Each number is 128 + 24 x the weight over the matrix's rms, rounded and kept within 0 to 255. Layers, rows and columns count from 0. Numbers have three digits each.

# layer 19 attention query, 128x192, rms 0.0796, rows 86-127, columns 128-191
124145089134084134084139137117090153140115102140123153169123151112127042134140145110120126110142184128110135121159112130159125182131194144130173157144121144125104149105147141164104158099137168
133144124145129200147133144136152115172083117060142108147123136168112135114197124134113120127095105107114136129100131098153114148124124126119119150139156151122146156120075114087161149105131114
125147140139202083143142144141105136095094117129148167116136081164110160101165138119156121134117164132090108149131150139146129152104166136128070128157125110118133102140121113130102153108141106
152105109132102100150128157121131132088118128135153141120135100137140131115102133083099160100123124168062140104106141177105127157123138191155155130165121134147149121067133107105120142130133121
163120145154158179139116096123136115148153119147115126104123103141114146176124159168124147115145149142115161141123082126095092102084113108092156130150164102099133164133097157096161180132122085
132151136161073146127148146153143129136094169146129158152140137129083105149144099104104090173117106101151125145136140095100140187149129108068137122128117139112123136091094149130095109125149132
114109124134113087126145127128125088111139132157154133109148131120142067135095155118126153150186116164146134179120159082107109138160192131105148148110120079126123155168137157123148118108147137
144125152136129135105147130074114124100098137120127141114131167128145175143143142137102109113151137107156118148101155124115153120107134123110129185153098075116119154129132119162111139115155092
114137108112111122115146097085110111156156126098126142127144119129075167155145147105114139090134099106138122158118120143152104157060158095154150156135151123177146150153078136077088150100126091
111110109103113176130149166153141161165132110115119128123126103134158163106164141122121138139111138111136129171155120176175064172142124125127153132118162122110170074152159154123096091125149143
110123144136148106118122139102122121143133120180126136140138120134139098093152144131114084123153094126140135106098104093168149119154120114113121107150140148144105129146123132159144129130132122
156134163158120091133155093176137159084141147087147123120139123154111128161086144128172095161127155195055147159164159114091178137139114080180147142108056124074140137104114095120127168132140118
125151175139131160135121125144138127116101091128114143127118102153107137119090134127127102153140115104115119141141129134137138126143138109116140164138111126099149088120112085166121149111121137
167105145140131082121124120114119139084134099126147107098189097130100131153106148139109118121141143122124167139133167129146185108147131074120127147142083113103086117166114133112086139114151115
093162090130151137129106116106125154181142107130118108126127134130145163095151139108105179119117112145128125106134135140134114105104140125116135107109144162149118123153137190113160110113117093
113140100126129133102101127135123132136117126138131119138143150121175141085095133105146128140117109145151142117113115157140128146123107147113136129140138132164111104145125121114156142103110123
097132105131113166123105090102130110122130114141088142155102146133158113117148136126123157100114155142154119071146092091154110127118172118127105151140177145156123143132148158095147130131128093
131175126089117110101131173134147114105129139110135113107158134150128143118122112107110171126123141126133149106134133166126104103133164121111134116110129117150098132129100141103149144136123154
149084113133113121144141158157142084119095078126163126132127101114140122130116115113144099131123112118094153156091145124124154093135119108162115102135107144111118127101115082126124124142153143
154101171123125138144113102129130121145120127144129128177127111129134123135143105144135066115133131134139126120136108104131146158117140139144092151147135127080163122130118127145156115090117123
119124160131132159121137152160129114145103101139130163157086125116125107143109129127150138142123112147162079183135107124129104185113132134133151157131140102078156145143119115127157134112084165
134134129129147130127157139139126134100130113149117163154131114128095113134141155130123120123169087135137098140129112104090108148132114140153117173123134111130110136115130136114134111132123108
125124134100157081135149118136085125144097103098156119150145105146138130129117106132119138138118119116114118120123116136141176142117097108127127101128116141134138109125108134114102162123143083
082134115135158126112104134129110118118092142114085142154140139124143121143128129123150116122176093145112141128129144091116187069108152135092139107108111116122163152108151127149137110121136132
138133098124128103110105159100155153161142121152076102091111136138157131115141110121135110126137123099133181106159103147167109129090090151143128073146131132138122131120129140101130133137130158
143130159134106144126112114137112137144112112126089160140147130124147139107120145112122127109124106133106136157087108118117139151104118120130116131156119099129107113103133122162107112125151179
127132115107137129132146124111134124150113145142115161137159121130143129134102117128142096114109137113140136124140143120121164108115123139127170174143121137079129104120132114124123127124115088
132073129089136104160163129139130131120097096105141142123103114144109143141095119166148094148125148162108121163119092142119118134173151153129128116153127120097150124145141099115113123128101082
095142137132115131115129124132131118122109147145105111125112146132090097137131118127140120121143138128137153159116148091114144137141153158141118126131128146126127136146119118114111115123092159
138121125116088092141142151124129123098144133091119096124179126130105139148125110130137133150147131157108139148110138152124145116102118128135103113144099138107095138090133099112118142094132129
121110122144145119120119117091136103115120077117098120103142138100136114140107129135123125131157132128172123118126138142146135121151149142164139158128121121125089159178165109118084154176138141
118103148135144108125126100151106113121129147127146156156087120107095130138133133146131116154143120111128145138122125114171139113105093156145133134139088129106145136146172111185132130110125140
126082177139132097118147132150126087071091139147147117140116092147106151168147159132136079159148113147132128142095120139125131093146096120125166156108105119121116111131100117121160114131119153
145123132150136160130139107166113123117104108126122138124138126147105133130131101149161152117089141135115132137128166134113152144125131136161152141128103137091127120120095150126090146123148133
163128168107169118142179135137134141121155108121157087117168117161086085141106093131104086173114122140113139172128166128128165122170119130136128160147109120090146148130109083118118144106169137
064127105130094121143107121116119148114145120152130124125119146119113107144120131124144133127072132122134134128153121155132111136110088133118169110130101181155080130142129137134173105143147122
162110129089127124141159157122125162102133149123103135119125136127099119139116128117123129119110111098110139155138120148122129124117121115131159164142158147133125138135123106139134117131137137
147150123148144151110137129122161114131112136117183084091145100162098114170144142106180111127123133142128122129122092163117151096121153106130122105138090111100152142146102137123081103135085140
130089112139146151124136123121115096099125117127140152132134124151141120153115131153119118134211151127128139123133162101130139131125132091129125146140150120098137105146148107114106124099132104
134140095170125141104123091114114121112131120108146124123112132163154116153126119163098127102113135122112146123122122128135095103123100100141113166123162160151151117122123141106134115133149140
137121124128124142125104114135139125175107150170137112161149108123095118103141151156072137125103146158117141149091149140149122171109153124122111167143114122121117105099133134150141129094170059
131134124157088159144130110125148161111130141129135133119128114129133122130123110134111151107119107106170124105095142127141133145090124150087136104120101114100146185138131163130137124118092139
# layer 19 attention key, 128x192, rms 0.0811, rows 86-127, columns 128-191
126150180112135132139218181117126157139087122150161097152119104162097107108148134146132136159115142118115098167149137173114134196089125113120119098128106116181147099165111123154122155094112107
102115158137096148099152110129103135165153152120133124121145114149138195124139125102158115164106153114131158162139137128108073095130162147141138126143111105131134130116144105139123116091131134
099143120116199159114188140185136092121133164149105138110101115137156084117101124133164148135094137132143107161128130108134095118105171107104118103151121164124146091148164146136173133143155150
140128131151116144141135131124081083098098108121100164133111104118123114112115140137119148087138161133104160122125156130126104169125142166090098129140182117100118100103108145103138125157120119
158128148115115114159125115174139108187087096160138094131101116172120143133115110090149124148134142100117128143149112094133102067131130140147166151144147125109109128129098109112180114106134122
135150104124084123138094165084120119123162148112116152110127119150115157128132114130102119090143116103118139104160113124182113144116120076129123119132186159131118142158142109063099135133130174
152129101121132123088101139086132168117119141150099132101111120118155096138129074188120086158122164136213121156140124134097117117151135116136083124164117109102156138075119136141135166119154155
108141108130130108096133176118115071141105121073151184096136154152136122116126170153114119160073121132143132104107122122145127160099161136160146091172109114195146162136143147127111116158108119
124161180118145113156116128120106066145133148057117073128097113122108180125131106110089102145123134153125182153126151115171099102114120090162104139178127151096144125154079126129104150141108123
134136123097129115143167116078149144074074149146145161117135115084089149140139144105148080204125114105130130145096119113142124100129123116165102129148142081124126149161147098129119109118126114
144195087104111148152121151085126146174180150159123104146135147108128120091128140123122139125103112151099132071172167153098122118086104106101098129147118135194076122161155152102151136142132154
102142183134135108113126125114141110116085148137155115100137086156091111117094113165127132149164124114126090110110123099145163115146104146131117124139124150116132143125100122173136137101145120
126145135099112124141098121106096150142122113149110143101110144180137125114147121085133150118143116105104160139115123131108147114114138162105127074137139137180130115106104122142152160161132117
153151149124137123144173129124097127162080120149158111129132103171112064147121132153126097155135143142107128168114119133116135116121117128131123127118132120089109137132124104164145133112181150
136116123114123105120084124138118111117152106141119165116120140122130108175151132163149130100135121134141096140136166105085104094147112127150115118137136107107135119108138164140058128151143165
126147094123096143116096117154123152136150148136063160131111160113160136165136125090135154144120122126110167086155109139143125109153095146121113126149138110170167095146141122101093136132116146
120116105145135146157112134166130139158145149107119110105122127128091114144153154143156113120169127132155116139125145113116066116090101145133175106123104129161146147112154083086139127130125151
118092141130114150115132138140111136111159137137143165147098169095155166138150122116140117107109097148163127131147120147112116106136117123137154090162140135150146111145112148103134093128078116
136136169109166124103133116151127117106092113147166129064133096148089106130101141112127090140177124143066134107146126166127117135216129162112129170119131123124100139136124102133134179107119089
135135125103156100140184160125157102115085130106130127097135056113107102131145143125134113162125098125090086147112137120110149129159148138139121150116108138120156121124098093162146135117177137
145144143128108080114139094117140139137135148117119083098097119156119110117128115116161132104150136121105157123098114157132130104096129167120173130085141145116118142111114106121146122145138153
164145150148102130117128113149137133132106106152136113151140164145149110122116129137145111180126139127125142164129127086137135106172118133145127107129111135105125132150120126137112134107156146
119153175135130137104168162108160158151149132142149103136175075152088123111112182166134119143145139134124173144127127183140150081137139105120148144110150105118112109143145149106101116101166122
138124107112136132131114133141129153084155144134138145136114137083119185129156123119138144117130117128161121108120134124115111101128133154142089121119135140111099115125156108099157118166148124
120141134118145092135137119138129127124117119087143137128140166089143131123157126155107114156129157112130094127159120132139108118112130095127105114119149136151124121103166149145111129145104119
129146097142143166140133134118111135153074159136124088109137079127110091110082128108141110144118157140124122149149148115109115118146112123124129134110137121141165101120105147144175146138101145
169140153151171134127172132136155114109137089083145122083105136156119176146120100105128130134135141149112113140143125120130119165140111102116087135097131133128115112132138097149112147078166158
104134166128170121117099173140093118150087117128121117126116139135095116146113128128131136174100119136147146070149117156137132158087129157107116125147155156151108133115117131155111135121152161
109139111109164156140137113173109137109125159106130148155105121110136107124128150114105119144130167119116141163102111134141091123139123160129138124120084111120119147095118077184167089154111122
133102131077145164133107155160116120143162112118129168143137164105132172138153110129149139154094119165118126134131114130102097135155073108150118175135093145104130101129114132093105143144122097
118118178144162131133156168204152130151123102095176161148102087174106111132077111109137096165161120140130144141125111127130141155120164159076108103143094144124138135134138084144151138041137087
095155086160094139157091146120118141108125119094144142098138127148162130143133096139156151136143123133128131136122129129128108053119169110135120094139096149152111159121130135116116145132126120
137129138120146112126139139137108113138118182104140122132132131131155131101096104138121142086106118111142133127167119094132142102120117116090122139159131146148132127135145139138159143157102111
113125098143106110135104163135086127145176135143097121135140148093158148141108135104153165092124130121153114097160135148135129130081136148112158135117111104145123113115155174099127118178067137
137116084130093130134066142093152167121225138170089150133090196068163185109172133112106163062089122102136123096137149145123095155107109108122109096132175111224140113150175177062124092160093129
136140102108106140142071143095111125128139175157131114172131146106175100119136132135117145083141103140121134157129105145097145137107113099120093145107116120142151120169133143134086136172113120
134101135102129114116123119085141145136121119130110131132155120103096149100143117129131136129130137146090180118105137106130137113137101089142106100130146161129144147133135139147109102145153137
125150080128109146121088079131124117131189138157103173145143196086155147125153111090121135121124088133146117075156150144124130128132139144112125137138180128126135097147102146099115121149077114
130146098132120138135116111124108104146147146099103132138131170107162144148155147064126148162149113135127116096143140138116093148146134130132129141121128138164114094167150128100124132180132106
132110127139144099122149151152111112131127113096146145084144103109120130126116141114181112176126124104123105119107116164150177139141157124139125135102116119093143135129116112160159126107150110
146109087122117093134125105121099122150163170140094129173153106147168144137160130156116128118150134162122175131103128120101142101103114144099151146136099110134127114106091130129181151143126113
124118088158165106150134170109153133108147090150128157097117120117135108122129115162133116096159150135143141144123128128135125133143136156126132136127148174131100114126162092161120119142144106
# layer 19 attention value, 128x192, rms 0.0892, rows 64-127, columns 128-191
130137127140125126147136110139100137115139105145134115137115112131115134109130114124136119138110121135128105115119132119115102130146153156149111128083145153157137129129139085106186130167113104
106175094128117092154114117112174141147103108135139141081140124131130132141121054156128125124133132117139105089170133150122146150123149129138153107089156070122124121137106136140112132127124133
126160109098142123126120125103148130124115117146123101123148120164105131134159115118147122121130121149108136112107104180114130139140143164128132121163131089120125108097126131130099149129130144
119111149108127114121139171168135145148115121087154125146113136137118153136162104140129133135136110147140140136126162166082116122113113145108096117137086133149175119116126138128123126134152129
125159107095138140097095171141144154144121117147112134140160120121129124120095148132141136136093107141118124144104136144143137135125159142106107111087131130152104104140144189121087120132132152
140120111145121162093112167142142123114109107120123105107140117139127120099154089124153121137141133100134117131106121135123146109119103146122115124115137141127130133121136108148139123161154140
150142130142145096132126123131116112153107099152124114118161136118157127084132136093110116133098112110136139084107116130155125143123130146130112126108117121150107143126121156133145132113134088
114102155137103162162115152151121112131145164133103154111137124117143138094128160119148110162118138129140134134106127123152129126111130130119107133113134140125126125145120170130131131117127103
128113114148152080143145145139135131139128147120130116148108144118137149156171152143103117146117121130123143128089160133164136109109155100099075144118133125123151135142121111130152120146134120
137175108136103129096117115104130133110156168142114134144128116123090135131130119128070125110165126118136147130107129134134132125116165110118108105125136102128131131134103116129120143135127089
136110155127092121139111104133150118120121109098128125131137115140137133140102103105162131117096105162133145102135132126115126167148110135138136116140131132120146122106100114151135126131145117
145131150125137163152129127135141114131114146108118146107136136100119139089119138126133116125187110119116097132113137128146131181126128110135123132151148100135111141159154148144130142136102155
103154122110140123157118173148126126108156146142134117131091141134118125135140140135125134127142131095135121149143114107139118116143157159115105149148148119146105130119136136132118111108140153
128129131153123151160129134152149146104121134140133139141118126123113122132141124086118138144104149138123148132119133111140125158174131128125118112115126121099124102137140128119144157138107131
117110120124123128130127129108109141148115129155128116078121114126138170133117134139110132143146117113135124136111139128139125092103112139093127144097130091137134145162119153118119110142138121
131089136133091090135128138112135121140146106125154120122131137118117143116128111121106124100134118114120131076129115131127133128161139120143109155127126133113137142152089129114104135106107038
118142113141117124131133130095139136137145121120144122136114132124114136144136172136120120156111126169105135111104091109099129114107133117147121135120144151139115121131151124122153142126130123
121127147182099134110130150110118119150098127116126101160145130153155129163122118126144129122130125119113142128126102118120115099105117116105104129132151097129107136128134123142116136118121117
128087107115119113123108141135166126132114127125144113075129144100143148145138121157133119145122119146127123128116119105139151133147097125130100126130134161128143134110098136165159097114129109
102156131159121142087144135104106163175134107141135115111194124101132158156121139114112120122126117143110149104151123118141122143122129110147141124096130112149120125132105119131108154130129106
158173120114122156168118106119134147117119131145091136115170111108111141139105097148146117106142125100146118120140152166114144125171101122140140137144144150130107114135128115129144108098125115
136165149114117167128134107113143134115112147130132075135121119127141127169133113115140128103129137130118139164120140154162130126121143100139125130093119140112083150129132132121143143161146137
129130137134109150109129146091179142124099171122125114139162123137138137156114157149136121127141113120116122128126137113097122165111127135119149116147123125126083139120153118133094094161135126
108072130122105130131122159136097115149102160099113132132126134127107131135141117098158150133107140133125144156120100137114113129144117128149192164107124122132120104134114120133131100112112146
115164109133123125155126155115112160128105167123154119121135133136101141127132114157131116130124153114135133121101152099118113104107108152091141118103105183100129121109116123146174131129137138
119126142106125128142118097111117125135128101101123107134098120138124145125132166140130132109129124137132128116132107149132123130118174117120144107117142125135160149158102134126141151120100143
132112111130138132118125121115136124150138133138132112168100130158148139117118123108170142109135132111128113159170136121111143119123113101141102113128134155142126133131125130117147135076127105
117089118136133135130118143129129136110121107113152130170150117129076128121112140144125133132129125133102147109129155127135133154140111156099139111133129130121124092098116132113173133115124107
081144126144099118122112130136092119109144115103095145144120138134105134172103143119126119116159129128094119130113105129162123116114174120127086135103138128134120159144152113119050134122128132
103164131127118110181109120142137152177144133166141109103156122141134122157102130158148138135089130109159129134155119125107139142125131111113177109132122092133116130121144111145124127123146089
115104112139110157092126102103129100152128128131122131153122124142147122112121128133096138136173156125135145144115124117130107131118142099098104113173137128139139141121143147129132114141121102
154139121118106078133126142130108112088146128100129178107123124140109107101149128124122153147137114129123163136132143120151122147144143159125116120141143112149177120137122140126095114122105096
165183139177081116123076073138137116149093124135119150099110140173135142170192099111164130102138095129170117134094106125173124120087126127127121160091139122112095129099120115123169151171120131
126116107117104105104140147130117149076116107120107176112121115138101118165094062106114140109165113112131076134120119155140142095121086106136110135128143085148106147140132121110094148142128094
118111119097155133129145113170122114113151126125118120215176105117128104095078189108139148151193149154130130160172193133096149118125153125072142121154130142142145115100176159120079108072114125
151152093127091134160114168099105118142139148159144143152144096127103131118154140129127124110095111136109149099130215109120136074131111109151181134128155120139110122096142085114117167118140174
136109133091107127154117136138082051156100124101120109173157128141080160119143160065147117126164108120105162091148150118131111098132161096113101164068140145101119117156103158124105124115155120
120131160141147089178122113153083121155128145130137140141128142154109101128110137123110131186141125127124159117123112111126091097135090096111118140153137096146132097140083129127175111135077107
155106113107167147141142090120117155107139142170117129107145144153121120118164152148166112125116120132103124134152140130122115114130130114094068148157126094117173110144155151150122118106127216
122151125075130091124128100112080143123138143149134138130139132126150131141130136113124132119107114154124130116179126146120154139151133146139177117142126164150143106109143131099148161104127121
107183094110108112140118129128081115178119122128111078175206109105171137139151134098158132123135135144097203108151178108103115105124124151080093100151115115113166108135135122129160105119124157
126132079115135078134116107090161084185074147158141123126145143127138162122123168136156127140104133131129117131099149135157122151109109126121163167167132153189129111132105123131100136172107127
129130144149117152090149087123125155084145135101124177067064119185136158115110166089072133147133129098111161147149074135100132144125098095163158123136146076149164111115175143132101164081078107
140153095093166142134152155138156085094100114133161146064133153128159104155177105155151133144160156133126111123140115119096135130164128142098061142185094147116129143124129083101074121109103155
144154162133118131116133133109113145116128093107141164130136164102132186133101150105153139130151111129131153173125130084105121130177079103166114124130120111123138117151110111117149152120115038
133019142140123150113142099136170206097155118120090129082081123127161055103094118111092115148172170063127137169163098109134097114181117115152116104172150107121108152116162152149134143102094108
152114147119121125070141085106120104103122161131185146133113111122138122141124149125115133140153104114130129170149095133105132174110157129154131138162144117144136125101180097118162156048166056
174106126162140063118162078168168182061152115121159113099100130157106082102139144157124138113131160144138144168112144134116111108112162110189119107126172087147134135107148116102103171140144125
103118165116109135153134111141114144071119168130100110183140125116111153087066184145141128106119149113158156130131121130140105188120130113086132135089166124127119111186159126137146132084144111
086078085143122077157126120164098132086097124136118143084093144099142126127129141161150121109141182137118118131154163143087107154153115135120130129127128126125150143113124140149113119119129130
141113154142098135162134153095164105166145161115147094119113105118095117145108127145151117156160091099116123129096104107127120113129087101137092137091129137101111123139148153116156155129137104
100180152117149146145114129137156163140130109102151114089071139140131125172142071138108107126100144115127123118121074130148109152115076135141102136101119106145173135152120137140154134127129158
168114129105126149035124077159149147088120128158118140119101113186113086095087091134122154139185104118133101135129061078093138045149052100144132124141123116142094145123145100087127133162149146
123160173216131123145127127132160128167108117122165077143158134099123163168126132106119125123070097141140087168109118139141138138123112139113140158103089148136118140138083120148128131121123100
123144116118115154097128082139066090079174128138081166115123130102128102164103200134152157136180151126109129183144153093111135117100117141149185125130135109123055138138196123130133133120141090
151080120130131146108117114094149096153129151111107117141104145149122132089158175079081133111113119139145117120091119075115100111147134126138093145133113129152157132125096098132150097155104096
141115120087099154093132068158098143101153095117127164137094120163137120145107158150130133153132151108120137175165113134105143091115115143120144132127154101162138111100141123158161127145129151
139143127111114130134128150183105131115144050091113180072077147121098106129060118166095141184150176057119090150177163079110140179124120105145107138115105073123102144113162121123076132106136115
122130147161122146149117108096213078137069146096164119040115102115171139146194104185105104134129101093102129095078059154134129185096147153121121125142157119132136158120160109103160087189118121
140111144139080094168118166143091124131139119113131105126171137131113131113115107098183138101057134131147143147141130108111093139128091138118101128159094141121135097139120131143173088126131082
101110115096106116137125133135107139127165059157162175165116085124114080116175143097076129112148147155111150158159154116135086133128112115154148129103146141099190145126117096105081149131146109
163123109115161203151151079128090124142119102124139131137146138128129164120153144095121157153171140155135137090075116181113105101115103142123107131179110084166176120144122130129152116127129115
162095125123142181100132155096103157130105206159138139172100145134092161168183058090210113115093109130124187143112095179144133149134165129086169095138128067113152143122141141099114062172123135
117131106106118134104118103078055118098154111123126143147140135117171122100079197136123104127140165156094151088153127163126158119151040121152129162133124159119127120101113119109162129120120119
# layer 19 attention output (transposed), 128x192, rms 0.105, rows 64-127, columns 128-191
112151158138135184128104149123139135176125119123148152134108127115135130156135146122135100101119124122101130137118105123141096152126126154142108120119124123113103154117114138151089108107118152
138076129144168113144127113116094111126119122100126139123115151136080165122131141122132116166098112134116186146131143153110091131136123123160099114137101123119170114116104116117139131130144078
141148151119126150143135137125125136107128143138147136155119123149096158095115122125140114151095116107139138110114132088127115133149120119151127111143135118119126104145117129104153154141111111
147122148117138119137109128125131139128121119133146130122156145147143129165125155144102125161109143117149129153153143117151120175124155103152111109151133139120133108141120146134138154074112092
150143143137125132131141096130133124122136106139109121133131120133113105114126146131143136179190117113145118137134090135123149113138145115150132116097137141146142100140141111111157114144094114
132110115122136087147133135159120158111105143133147112128129108129100131131103099135126089091118107137141111146147182127127152114124126130128115124165146127104134107148136143124120122097127108
121196142149131139092085118128124135084103104146114147145122138096115111138116111170139130138131140145139126146125117121165146092129108126097122115109122147133113158135112114127108111145128095
137138113105114115120107109126116116153142118146146140105166153123165083135080118145098140089165109120100165141158117093129145163155145114127140143117105127146153154145152100106131135115142114
151133128122113160118167136126115155141162118120133079114146140132152065124126138132103117112128125098139127139130151088120158130142159123141160105111135123137108150121135123124104099109152136
135122121138182135148123091144139134125144125116153108117113141125142125113153114129122108117097122124115146157126101107151102132142131157084127120116172140125108140154148156148128127145104141
096179137136151097138150199134138131111091092141122165131104123109137151140151102115139144136099122160094117132114141134093118153121128117121126143145127121125124135114107135133102157091156112
129134123088110121088128136117098139143156151141120109140081117153150133167101160122120151101178143165130143116102126130127120097130104100116130135103149127132128117133146126106183124137150148
184120131138125153151138128111104131091130130113138151120120142156143128142130170134148140127145152160124142117121141142117122115121122094130125129103124112089112144136143153129122141125065151
149126159124131138096150144122107117126130117107138149103134099131172113149163117139124140116139105106124108122122104107116119154120096166125116138143137104107164107083138151106113122123110100
116105121137157158126120138144095122087151122122128140128149150154140110152137108126203126120120123153105167135151142111127126100133135090139121097096106149118123114148115098130157142139093135
116111089164184129097116135135087099119134118126163148123131119143135097126174124151167150133069144160110130108139118124128139120133115141130143103155114107136143127125126121159143119156148178
092117151113099151167150110135134108089106116099125174143116103134119132128130111140157110107122144156119117102142126128181099124163121161102137112133133113147162162135114090136102140143108144
106117115104130128124102111152142154108128144148129139101165118102137140108102095133135137127111102097135159068132117134124120132149134117143156117120106149149127137152135120149073172144150132
085095136102098080127168154150119150130122116124124113176137098127152100127150120139149130086127140199119142131138119184108135137171158135112115136123108132142118123068135099134130155114126108
114108128159136150116113083174127119110136108114141137123125165120110142133104108114126137142128130134120124136104145112128134109151148150121152083138117174146112123127119132129131144134096125
131146125105139092133153098139124118106124117123135126102121132134101162151155137174135135109127162119137116135137132134098119129106118102107110101133114132136127145109116103129118143162140112
142160144104138136119131156114092099130164112157096125148124132128113160100131157140108111117134115129117106127167134119118176117132103135097107155138149108102093140103142129132144162137133121
117136100119090143130132148127123095140132130117127128143154119171103131153147144113147144145138110149138120131091106128114137134085147117110146156116138112121137112115118148128148144124147105
113110128114134139120125112112174155122157127106120121120149117140112123147138122080127088135135142120135091081120109149095122118132094145129137097152136189119113122127162155129169124099111144
110124124117107138133138179132157109113105120121178110100139125133137173136130099136132158128140127124118119139131144156127142137124093110170076099106154139125122110131099091128110122103144101
114125118130099171135111154125139120150109150125136131103122151107136096135136091114112108162143129131136117117148130111123123099140122140157117124125166106135119116132150108123109132122113141
127107160120136117160122113131135161123127102124107120093158122150134131149140127105101137130128123113149119134157134127153124120118126128100105155159133127151136104117144130107092106103162111
178142136153104136151146143120181159152143119129124135114099164137145149100167130163123147137141141151149114115122134120152117138103099127162128123146130141140131128114192134134125156130142119
140107136126146146144136103125137137135102156162171111173118174136213113120113111149161102089143129110165142109165129126092126129128183155130152122150101161136115113095144163125138095123094124
124140120125104125080155105094093118130123146103111153125106143126054153121098114124095143137119100157105145133165165129138135127162138107135118126147084145107121124124107136113095139133127137
131155130106145137145115114123086142097156143132117147103142140146134128174115138130137143151164088121150127159123113134164123131134135129136131170122085130093129139141151129136116118140143109
115115104117124137087131145145155136159125119127175130151105132130111129143153107128140122121138144119148119135157119123101091149152149096089127124130143104100101143123165122151146132130099123
127203142127092164160108093131125125122108138084143125106106111163141111129096167095172121134156106119152135096084127120165109133125127124121116136100131141119136117127109173135131131148065212
090150145095108170121119122110125129146093115110107092093114112139114116090158132098082162152158147141142075107108086120135169118138119139106144143090114103146127114175168151158081117124153146
087096136131140087090115128110151144121158129150084114197151142094069082142153159142099106153111125176166159137105102113159109119110110137129070122113152129100107166133101162105129150121166117
140110130133094127097137114109105134139159139113117121151137088111129150118148123151153179069113132164111165091139144159134122135113136102141160112124139120133125114103150105146116170106125094
145109106125119134149119118144112131160133182123130115141111105114123164197139152121108125108156162126150144100121116128194116101120129075096147129112175118100163122176139117141098059124110126
140113136139161085148123125154143147131148149131103125151058087122114108170127130133093119135112084138135150137119136132106136166107088088118124141111103126141136095140136177088140104120130107
123167146125171125124172113151129152147132142153121143134100148157129148103161180137164151083119185119115109165137121130080083111124116125131131107121127095181154101109113169132100162105139117
126167141131160158128165123138149102130140140159151117124133178096129132101132130118150122115138105164124131123146120150120178117139126147111147150097107151110123136104172099087145126133133117
094108146162102095092162116133101133146138124118134142139140125137136139139165120132128166117144125154150140153093094124140103173104129086138125147146127100125188118098154113110108185133145118
125141120127114144122142081118159116124150104101143159118088129141101128122128176131095129098098089089123139160112141118096107124128154070104146158134118157175156119153093108161113149142118140
162173144125162119114151142097109101159085100131111042120074159157151133141112145090135107174140144117105167120146141138093239138150105128123114134148121130120072139144152167113115130092082130
149140145123186140121180159150097113132150101143114115072115167097160130167171103120145200150176173135110050124121095121124128101115102172139127115158098118128153118116129138095074077132102153
100133123122089141119152153150113113118133119130152157147128161121134108115097141108124079122134092137100202153118151146132142123142114083128089157116065146110096127127089100117144141111117123
152091113092141129093148129129157174128142107136146116141084156137098080135097134127138100119151177127127149150173114084141155129147150096149097121129105133105094121135107150088118152144077138
194144126112134105146203134103118080179077145148166065135162076132123109162104129130133125139152136139111118143156143108136224141095135133162123152133095157112109111095124145061184105136129135
154097097105191145143116074161148125107157115114158094127141137170124077115132133128139114146148112157113125111128134107128121126128158075133148096154132133138104113114095147106149169137134157
126074120149146126150172130106117158120134138150135110208153107158130116107109158110147104107144104139125133112103131152094198124123100090102152146111132121159126144164170128096154156121136126
122124147144150107155155127135141160106154105141173156120125161121139129107157139163101119101158145140118113117102149140139121167114114126117107122104158095148103171083126121086124123137138116
130120126115099147156111172131126143135113123111119090105129087103128108151077103111141175158126131102114125129110112137123132128087140145121131160121124123133103076105094141098133117168101146
175168142149131109112140113142160132104155122110111139112115137135167112141131105160118075147111121086138046135141105144146074151140128128152140131153133099124176146150167120134141115152103156
152151090093097142094069119160131143153177105178077162114129104129132103148108107117138108144173103127142172103165107092096200066148100129148143114114137140085142111123100105158110090136136101
172130104138146149154101124153152148103114166126166093164162108108119132140100162153141099105120126100099122128098162149137086139111101145138154170154102166106121180151097139150192093114110137
127123125115089122074119181103082137163179105124147097148160112144103107134155164113118159140110074170103142148098135095145109126118097155122136117109146115117089098108126152112119170136196095
093102094148112174138136128146120108105116123121091113137108141145102130142118151058115090118122134141118140120104132094102152135110124075118115135140109147152139130112058080089156092092070095
111157126113144073098109104155169144134142101111125137107089139147124129121150165128097142160110162096116143168142104177115126093139073121105124175096127144093127102077091133167182130112158119
147142127129097120135102145148130149154116117082096140137141125158125133118114152149067191165113184083105093144114133149130114166133121126139092103130130095165105161110161160123076130102137113
160135126190125157129111102117147064119092102128129135028142118095156142182121128120139076138147119111105060088110117089111159150143152130146132136154151127126166096087133120072105148196103117
153079124165062137143153117178099131114116159109101117158107124127124108117180126114105119121107141125126147136131126119140107130098135146109115135070101108106173175105104159109118128121123116
150142111129088123119157105131148116113125097156141108167116078145127139093121062119096163136170166130127112074128128139150105095147138130133094117065141111099132137093137069122115145139145064
109073120144168160196156122065119128133166083153103122122136135166097119137114134133109118166135141151115134173148097134125123144153104149151153145137108116107168143145112135090149106102176127
086135125127174147161154136113099120107091160149123122111140124119134137115141148076159073132106139116113140141147098119111133111159204135086178131116090147102210148122146163151107135159098177
116127136109103123107170104105133126137165107125136161159116131092184105176153117191142110094121116099114174097121093121154122144123075141124119124135120110146136107054127131123136112095114124
# layer 19 MLP up, 768x192, rms 0.146, rows 0, columns 128-191
153128102153134126142142149127154122127158081138085145122119114164102172106114091099107203156139075127113076095079087153084128172140123140116131151133178104129104130147170160139112142134154088
# layer 19 MLP down (transposed), 768x192, rms 0.105, rows 0, columns 128-191
085151180124119136150116123145167139124149149133125084113151129135109133125155176151131114131096113096139126145126138134097143075103149147099146118115126109091169146141128082093127144143134145